config.toml
n_layer = 20
norm = "rmsnorm"
positions = "rope"
rope_fraction = 0.5
init_std_o = 0.0
init_std_up = 0.0302
warmup_steps = 0
Each number is 128 + 32 x the weight over the matrix's rms, rounded and kept within 0 to 255. Layers, rows and columns count from 0. Numbers have three digits each.

# down: layer 12 MLP down (transposed), 448x160, rms 0.131, rows 429-447, columns 0-159
# gate: layer 12 MLP gate, 448x160, rms 0.252, rows 430-447, columns 0-159
# up: layer 12 MLP up, 448x160, rms 0.235, rows 430-447, columns 0-159
down429:165128126131099116128137210075122052166094057171115111071102135105132185123099080090118072148059122117110161097098193080116111101042077087153180111169174131171135120097146164183143096138148128124169112104033179117154123113139123104083183123135173101093167108098143110118081128127120150056117094154137122134132138154146147163193115074141125109100184180087154171089153162091143115155142165129141082093117155139105172099190131107097169064106090116132136141132164111106182174118134117
gate430:076131140147096144166153139111125147126194101061205160119106159153158134141123111117152123207153126149182148119105107120080148132081072143088124142132193134119150192154146156070184175108163134120123131072150094139163102155089131137064179099135130170143112111118185165150098114127089113144146172148167150156130150160153208077110077185146139138140132158205085179088111170169128074103121147149143145167102115085101120148092194144122132119116088155090144135136135103134098148103112099
up430:136139174139141130130197126085185090212123184125153141108121145128149155106121111174113169138112092094158117091126043108104062121167119179143170086154108165095088142108116156122149189112165183072129200101117077127120115099122134085105044145136156121129037096077088110122119145118160114109139129167174099149122093074121141115092120092106176157148139176150187155107098102116174152089184125152157119069154097176123119130102096124130199148190149143085120083144162080128168102107088143
down430:181114071108131144145147131106180148147153116054143071083137145131110090187103171130155159198085177092116069130077087160193157178108142099150120066149105164174151134101114137148170168106135144122209089144156145102109070198139124139161137064079150105111128134091129098100116095105135109122107123116115116142111179178155140097071141119111148182105151128115130145134129073168105143098096142145138190152156149153131184080049083110149160037106077073154152182115111177145124147157155146
gate431:088164123111150129139177146150108147091129106130111085109102080152108092108093078137063121119117052094190113137125167125162128102096144188124138096109127151172076127112156168107113120165206128124134083131157135160148093128159069142212087119179158155173189117108124099127200111137157065137142138104113149060117183101202152141105086179095175129121132165125182167131125081145130121183107044093170113169087128094140197156088108115143156174098122101157171120139150118198164159079116137
up431:089061114109211176083071128124088062149123106126184143074132156115120146127121191122089124146140106096074128136110174126080137154122139090151148064108038141128104113138135141134128135103068128111139188126117096161079158158093181126090100181120118143219120091141157083072072138126091113121150106101139095183115086112173104088138076163175164155133105131124117140097197174127099089117093164126097121112179175146094102155075075083119115108180106099155147151116074156062137175121061136
down431:149124114146119154102134105089052141156148095102108167087124128140189090162093105082148130095130181105070144162142089154182139113152094149137099144039126099101193083167083114081152039200126138135110204116056151131133126088166132101196132151130160174065125106101112126159096156126172123163092128131090134144129172177142178197095168109109099114131141164096141181129137137149112120162170130111133097143083165135138141115175181169159145158073133190095088150148130101101050107116156162
gate432:120137126081135094154134150174157139087099137172095095183095120131127135105133158081129113076125116130119151174126130083113111117146194153082182113103059157075100157121104066161135114083194113099187101116094133186125109128071095171170097094128165118121161139126121095124164136124142118052126087136119174132108105143148113162142181166057161102118103165133112157141051099128167131120188139177100121110139126158146111144143165127122167135139193112102082161128132105124176096145077169
up432:107093087195158112104146113118135091119183122122120133113058141110045130098088095119146152100071132094174131100131123157130061196108191180154108122103141100120139082145205090092100132104097190095087089085083123094101166115108146052129151108127191144107136085107123081088154075120150183122207133081093094149110168131109071145162084101121148150116135134117145235131079102194129148066119138105149150140149086129162130159096124084148133129147147094071129127182173118125133107146149106
down432:099091132118101160116173134079081165171104140140089097129095098151142135128087125122172185147211114131111092155181108138075073131109149106127166176121106131091119132099161132145105122161149204122052139166168094063146143094150075098160104129135116171046126108067160064071130120093179085156121177068093161126164061099123143124130125160079165164105161143126101157123115077114122137121097117148166080135191140135148102161118163124123133110106177145082129141194171133112172113139104112
gate433:155185093084086111118158105074128147100149133073143141080150120083167153154137124150124130092145099125124125124114090116095104156138182161068130138096162116152173123125135092138133155169146114126111108116107110156161113105095149039124204147112102155092157115086122117206112095117127184087121175109129166124110169106203112086060092211123112143169133122129171126148123171105109174138149108113122172099112155115123148133170153187179178142061143099130175133134104054135173120103142159
up433:071099198119128119118131168122105182100089174089117128126138080059162129121076133096094136094153072157086131113196148146141171149102124166177052150173154117145094138146131124079086132143144098172170108125101108112091123111128131161141128063108124154129117156095120124112121152154133127133103180108077073131141168192137147094105079165092149096125161149102149190063093139081108110095057165105071154109122167090187155146068122110085122105105112123127121161167096190048148084151172123
down433:184110127111139132085154140166148139097170108143136176150174185112125159162169078078147146093098227117100105210111137101106138134130108090132172200088108131127143088084128110130141139083097137141076091155127149127117141144109122066107147146171139144116118057167133111146100113148153062060132123127196096175141156129110078154110165130126089164161117151112137135129146159159142169110202130139111085107116110172119137082150066123084101140150151118069149127157117087174086104136115078
gate434:148138123078108165108119195102123101094089172086163134112151209055114128136123118097125124144120090102088072118135133197106121170129101152176064155088140110044085098149132137102106129117122084132171149157120023136093080138110150146115085089174130114204110183101177185151154124114138159134156199063122160067122110177090124162113144180170150126153182177142123087161117072162089180180090190120140141127132109136148153117083090133124058075135157120128177133136108109097092158121085149
up434:088209171089153174159163121148196163122083090159167116102095065127134071155133145142108082114127118096169137145117134107142100122117163151128205101132137135152057114141121169091142176186064173135072125152121145068151110124119095135103102087093093168133137123110107086162046127098173124109097087123121204160131131146144108132113141108145110126184113132092130117126094154118138148115081132202157110149143094134195121177162116062133133095135158173084158139146135143110167112198119194
down434:110056110182123096129121086187108088109179124084128182130117150129170147119143154050048153153111144125139136074148134115117133077074117125061150088116078138113233143106091123140131126094175088143129173134135162125115106105157164082181121086167095153128115104162099115171201129160143141189153105142156162114149064091166135095120149118165117129124155108109053102114140163081188129157143085126144112085138168127143098133054111158076137137085092169115120122072162094136086111125139075
gate435:135104161121129147117143151157073120162133139211136192131144108161176107139147174165135181166124085115130098152153134196102130157095147120140121119087130115116129170115100121057108172143109100131124152111075146167083128085085162176091148075176066089142132092142099109149107121138144100181155116085096103192136075135115102116154117121080093167151154144138128119101167151173116188075130069157134143128146152146240131153128142120188099079145133125163179159105081125166122111137158124
up435:063160068139114144140099169115164062174131097125130114071072143099140112114141125146068142086080098144111110102121173116107096156092061131150200198185149098108118134156087163124164063067151121137099169180086154112115036092127128138186085117095126134148167096128130144143139150150116130125105160177174151140140153190137172191139160160134104092081072113142117119133135109149140116144104121126135100138123113156082143090130077137142156108139164135127163095113148135094087141115063154
down435:151147130150170086064128066114107099103177120114116056087087109071087153135158139137109130134151107142120140089181085121087095095107139148119183161192143104163136105125123153135132090060152130107106159156122124144082124164151074127147050129145123127137074165131159173132114148127150143201149120137179095171113134184130092188085080131172161148106049092176056149166107124139124066156162146172158121154113086125079166105092163109124155088117151115092130093155090098097080105120133124
gate436:130129149136138191131121167151104192163152143135115115128152124125104147153129144096181120113140146118171155157122124114143188122131086092131177137085158113134148136117122101132154088085134180157115126169131116110139108077092087149108119085122069148154117152149083060096132148124151177072126116111142143135142127150101108142138144089176131189065067070147166123152126156106139147147113141180137131159122096118156108138145162138126153141108059074125118119092121168120101161098126134
up436:107138117092162126090161101063145099111147151169105161186065137124137106178110087123094183218116175134119154079174140097085069151173145143120097119164117088156154128137191099111138084135104082107149181134099120133110106143154170149114110140112157165106085122138145125150148087095117113176147079123097115118051125124103065110166152154120126131116170079118114164095157142106108128150174116129156102149131153136136100181068189128139123113157145148127116128103099164110173123125162110
down436:083157104171115110143158113105128169108121140088135125141160116059136094127123178134143130084102129088144090134093117124136161134127134083133150155120179136150160158135081139132106167120111148126107137095166185104137076102154160133185140110165116096095152150156118122070057138121094137178131205116166148151108122164000094136123169117158105128139085145158187121167151119208152129122115112089120136111152098112158206121120197137094100166141133136103149111102144113139103115145065075
gate437:091154124093118171139108115141087085096163117092116146141092199070175124154075091087125095127174159135134157146093161203169132134178132120145175042083143147160140163197105069106149137082135060110191119130158163224101106161129145095098114130126134092115155123090124093122182128162129117145152114164091109110088178165121097101095136109141102128148073110100143134142191088105083162151139121163176119156192137108114153089058120063169109126095156146100155162132083044106136178141109117
up437:112083075143145169190081128121168108181131119158180128161129185141096146177089123133073114149107161100141110164138130192195151127186142120167104133121180124149096074079137111160135172116121114036173112194145159139187134102190141116122131115181167139165103157095168140090133141156098065139136133137123171062112101087134142068100092133152169094132108097069134120128096119108102168134095066139139137192211095117091111167115085114149154137077148142122091132159129065129087152135086092
down437:127138165161101180159133133113153152157129079108150121087155109132149115083177140146130149099160126177138113121161164076138125123101122142151186184127065190085197115144125183174180156138141146131120152166160129122149089159095124095095076193103134099096107152121155062188100132072123101099149160099150100150200084128092115097201155129056117189076091134141132075137108183110179137118147149087118121099092064127150116129111214164119103081103136126168160139111145176107117142106145110
gate438:111076161100110099098012112150118139150084096097061088174164159130117220151123133126207155114169130046142123121133140082122100155193130123089187112152122146100162072067103084118118104118100119140219150116183147146094140158122142171126188129102127102134125153144084132122137127056114101086114172062123121127149133123125075113083133144104191137135113122097160183134159133138068078183137158171156124095188181169106114091141108125183099119138138153160135087086165129108120103065112122
up438:143120093119073090126178103027151095141176118094120130107124091137095153175120124155122088111144128088106048139106171143072111139078121174159069141100146131160131126164113166111172131109150131149127115137126105139182152145111117072122120133135131187052117102162126149135099149140126138176129097073182183121109119148174056093114124085209128111115170122090154107093143131079123145116158121111048117171122095186188158091131151148116140151108083042168091176124104114125176131121126145
down438:139138178154182176080109071131120108050099138146144115154101167118098135080088143065111102165056118112156116100111137115170122066133181141148103089130207160130135109124100150102090132145124095193106129051148116078101148088148071153128155164176137133194088099106085090136153142156122180094075123135140124097083172114104131133079109152142128178106122116151151189127069106083179097093142131136145213102179103088090128171130141086100104132151136153082130162131155119070127147170138145
gate439:146080086130147125195123138147206110093148193166163151111133113101109149174153073126091108146084150110096148118118169107085158125177110158100113164135073165114153134133126123152120138131105192156169070151124112107103112102116141150123137071092119149143118139129119150100103089137164082130183126123101115129173131138124128221117157115134137140106117147102132167149102156161096159117148093068108126115097092122182155150101160127175103115121160102109128118130198152178150091092132131
up439:111138122127137110197158172135183118114125180100167145101139120133104120109153140136165139158143157112104100119155087137134109073159129076157123152134120131104149137082189153152176090140162184138147138128150103079075127041083119131136109178171102142128156129145142077148132048105154134148162119132079132135121160133148135191118175154152135140106161144172149158096151165065152141143087085100102169115181112102136126131102132115148151148156143056146147127137140119071140113127132152
down439:114132107147123154129156107098135107156136074122188113138128138165136112141178133126148090084097097102139140156095135125156131064091122176122153180135144115054107153105129130100119112124108098117072149113153192152154187068171101039137163118150073143102122135112153119104080115088158123095114127180156185078152125106115109061138131136138148136150126112103102122157138180084101085101129139116189111159182132103075037140131097082098156103087156138141160127106142074084133173105071164
gate440:082145129141111155108160163116117129126131098088173125107156113102116119101142174142156156143150120085061113162140118216112151152125167105185137102065119117072134142097169137124117144155134124105181165072119158152128109162083136170132164150130079076150110110096143128159202130156143211113159136120102124146177138152154154137140192116136146151136121078133080103105044146117134160120105173161119136155122112165114165115121070141118152097177138175106137088131126108102101118128141172
up440:131083129129207121153094172151128115153140121153147160159110120146095089090123143148150127083079134166164138128120136107110113070102203132054036168178094133133114130135119150145091098055175174157127087130176175081109121134099132133129128143121152119133124126132131064160179090117154101155192103136086109156109127121134119131186148109113140030107162056146126112158137144107169160143122147160210184128117125116126120108107225130154144072107217120118172062110149151068105150197129099
down440:138203162192118114085144191137152103068112126109130135121118096152119159108147129066077134186183105093095120052133084173172182133102141158199151031140119148088183085079135115144093146160103148115098240113139160164157127120147119141146104116125102112135169168117146120141176105144152200126116140118148149087082097114131142161127122107114113131156127146134080164205111154131097127150083163125085086145163116138153139150178078145104120099120091135094158117140106122108133116118096149
gate441:160126141116138161139092160122076141176103182137109065121139124115109125130127122094090180152121103128123126043148164178101098070151142117076141125100091152069174112154136185099148171189146106138133115129062124077104071162127131144151098136158141121153075174165103156155145077162086069134144065113111086078127099076144113084117120105105111102099158126073120101136164147101204165117162119122166113153091106151119124139134143160094136105095106126131091122134143099135136104153106122
up441:089105212124135136220149119129093146132143103098156143137115099112165086162153126121125080171119155144140134101138180151174119109145128198121178096127104133100166138149129105162136225146147130111104159065139074115133132164071111093136160104094138107147117204100118118190109138117129113200152159198105126129126108090119079126099145159121111075128151099173155137124149113135135157112113125200080164109123119114165174084132220109067146169128098142083144075086138102126114126124104111
down441:135141121108172082125162117119205127068113120157121130134126098168096118142120073155111159111111048134107141136143152088117164078174135137142079134130119121101116148122149127109067131137094064169112126145138122106179147149104086133087079122112146132180158106145140146146141106125111178114096175134172176130103091153115149122152085120121111101137106174141152135103084151126106115125162155095125113082134107074195175130132081104175114155118118105132156088078178073160166175123215129
gate442:163158174132169046104073155133137134144124150118145159171148136174110132098075135125087160105118159102140059105125142140196079104185079112147142150144178109076127141108174111184163094120095098116155131096108149164154126093163145110149141141168148119121150097133112120130109158100087124077137144157138153076098124101093116152131115120167126149128090084140191102078157126131098083142162111109120109178119135105182175060088153141111093135153115143155154046137083138119129145157136139
up442:096120068101101099157149168138104130128140157088174095079170125173134149086115176120130128118105142139165087159154141104178102159069083113081092163164179144122208126153123088131177117097151109199165080123145113131136106053099165071151086133149126160104162108186118116107128145126157097091114155139169148135111106047169091069141124136119078105152092104118211143152145147119143128113128135176109134096122159186144120113145122042126124091159090156119126136136118165122165084144112128
down442:130118099115136151128178139078124130135175110131151111143133126073161110150089107123093122140160089156154079100137164093147135048167144109172149129113099119109129144135138084139135139129164122142144077139112137135160150168208128144170123134104113099148158141078072119086152116145181100142129123178119136136098130120075086173132129068159152141156181169122144121084084152102184075110119136198120173143073169160096085168111124173064099122127116140163150131129107172150161142189178162
gate443:182128161115062071155130157121166172090091146141114152132150101165146153146170130123197110206176066123115174098122178097110166176178132086172176132134114130161115119091094066144097105145113166035177101089119112138092146156127153089083075100150153099117127102136136116110066115134100177071159163127183161148104196109051156104090123145166109159143127162068114125144116092119153143133098127163131103204118120128160122149137097132130204117141115140146161134061107122105134091088123109
up443:085149103114148179101155200160087105155145079112124098182080123116114164143162105123169122124112121152090093136165162099131166112103134095110111120140168124211154172121173115126159112139104104137154167111141147104081107083085133096149156144144127094129072121125180145106107130122100138184104031123136141112102136104150122080157186160111142151099126138089146096186145100050151129155160112094163119092163078142101126136153153100156155150160174135104163135147157075104082139097142114
down443:123185163166071112121106157074128150103185118082105117093169122059091116153172090133119106096165091077139192059079168136135112186144153140110140159117111142120049123109143103159128145182112171113180177120177177168108133118146208095120106082156192085150159135109090141147080087129109137153141154142141121114097183093038139095097131124117090129134132143115142141159180130145185126106086131087085161135132072151105117123147118114141112179176106172131127128113114120155113099153112183
gate444:077164104127195105173164093101123089144208168095089145079126139134118153121097158181176079127167133124127186156161122090125109126143067125166124141112146092087162129110131110106125102167185140086117146131084186177126119122139078097111115150122115161084063141128117119197115155129132148106161111146105182136145067119131168087050150142134087160125150113203171107078137136160163175047106135132074152174061132187066162130114110160130134142078189105170150139132133146140177158113174149
up444:150119121123147124120171119135120156129121104109165118141150153133094125102160128106133111107144068162126134077124110123103085149087161165106127167180149138121087106153167125100170149107103086145101064132079147092099117150087093076119069117098089104152113071132142153115165118095096139170063100101129053144157080109160065124092172162131077076117133112128153219183147093105094101134157108093080079100078157129153132143098126130101135161101140173146125190172110081145092148087157153
down444:112143098118104108141184109098145153173134146154149216123060125152136162099065099129038131130161123123139216117112075134147131136074133135160086124138114111084115114140074113074142132110148164145108133165137153125146150146136123114129155125094127117143176126115101118128130094112082098118183114036152086099137114133198145151150116081179103104130106132132124054110132085124150123129093172095057093076140152128165138074174074068113080113124150147200103127173150092083145153104133147
gate445:195153149177156187123196190110173106090164138112129098148131116114129093125075118115104109098117142103152103145108128080104075126106163203101175120208158148134122167126180100160098125080106174056139114144143199129124147070116131149159146117148118123140125156122125108112163174162069188122132113107136172172144086157122102137110113093100141122112149100043119085086119122148168154081172085130154098120096176110122204122086051121125097144103144118115152128130106145162149133105135201
up445:149168083101111110118142109123158056143151103104147078135199125161120093084105133096123104134086131058102134141139048094119139106156178210156169135152169155117138138159113106189141153116110161103171125149128146149073099138121123132114181102113139183144128090157161185139094120089122159154136132094181149184178087148082171125169122161083123153147134127127092160174163133099127101174123109127104114171128189103139102048156101129138097139145155183129149101140067130147114084151141126
down445:025113124123141121154101111112147150120073087138079170121098078127126082121177084111156170197140169133114150091133202178192167127122112094119119140101145137138085181147099143075094090139158124154107144073122172057164126146101165078131082110106110118086143132094133103095141102090091120166112151146089095072149170140089086125096066111187143168110134151125111152129115151128099135154076111142122177116138060124167062169142155102073180129115114160134124175119209123115111130150120079
gate446:079143098119096194114146130140159136132136129128169157072127117123137167128112187129088112084089053157135092106125094123140133128162103153136148088162172130136096166151099079179072127123107124168102108135124122126131092044070140076129099138134051179082160104163110139158123176137112113188161120122147139129165149082129109081142072119184099123079167095116133093157188114156154165119143121141178077155078145157202136121123089198154145161137172163167151094097168125057125084110115155
up446:165054126116158083189080120086106137140135147051128134081134158123113149071099096109095056128174153150171096106117111123107161133104157117159105110089123149114183088121096119116147135125108082193129086160194058193129099113149096075146111147096111161094102123091141088097135163185112135093119185182125111126058074146140140217150085160144127125113130123205112116120128139115139112146148070134083155137146188174143160137130143138111128155128085178138139107085097184117075140092113169
down446:136100121175101130055107126231149167159177150124144140092119130121130118102115124130121052176098111187125105117096129122204144129099162124176110148157173135045117102157128155183101125138087128143186122188116142046140140141134159129116122137130151142087176182122120135077122097155173174118098105089133113142137090151169118103131131059139102074137134125082124190144088158146129099114098177139144152153092106059135106079131088126126106096172108122164152141118124090151139132140160085
gate447:132154148175093107122182138163094148136072098206136109182075121134155144110123111079167168118112110167173103122068141154119082141149138153114110142119150090044111129128142099172174091092211078159180147108121093130189105147093121115121118071164122148095132112133069104115145146120154094105140191137147121119189122080108181106149145119120146108090111179097184105163133109154114139119144109154152062165134117150082149128104101137076160152152086173117129176189170172042143140144091146
up447:160113087106164054082154104108071091154120145162158135189157181080101156133156150109137121072113107120113120108095105194135166136133121103132089104150119136149116168138108089131147155124089095146122170176176127113080151149127115120157106088115134158150102144081141177044098142130158095070158145126105133088144093102166183138172152111186200179175110103079099094152135155067167096129169082142206138149145083115129196121052096159152194112168091149119122134094094148084147111112102129
down447:115111142074156155142160068137129127150116142081139154136155127137138085114129125120088175116077127104117141150133158050134148091113169181109152118142165125133183177100147147049183167181135167137144130090154132090163116134176147187170129113118126063106178074123124110144103142128141151101175149161132112157179099126090085124129085105060128182103129106118157093093142147123140164090075125107074116142100141170192039101145161159070110210138148084138185097113136123137151163139144159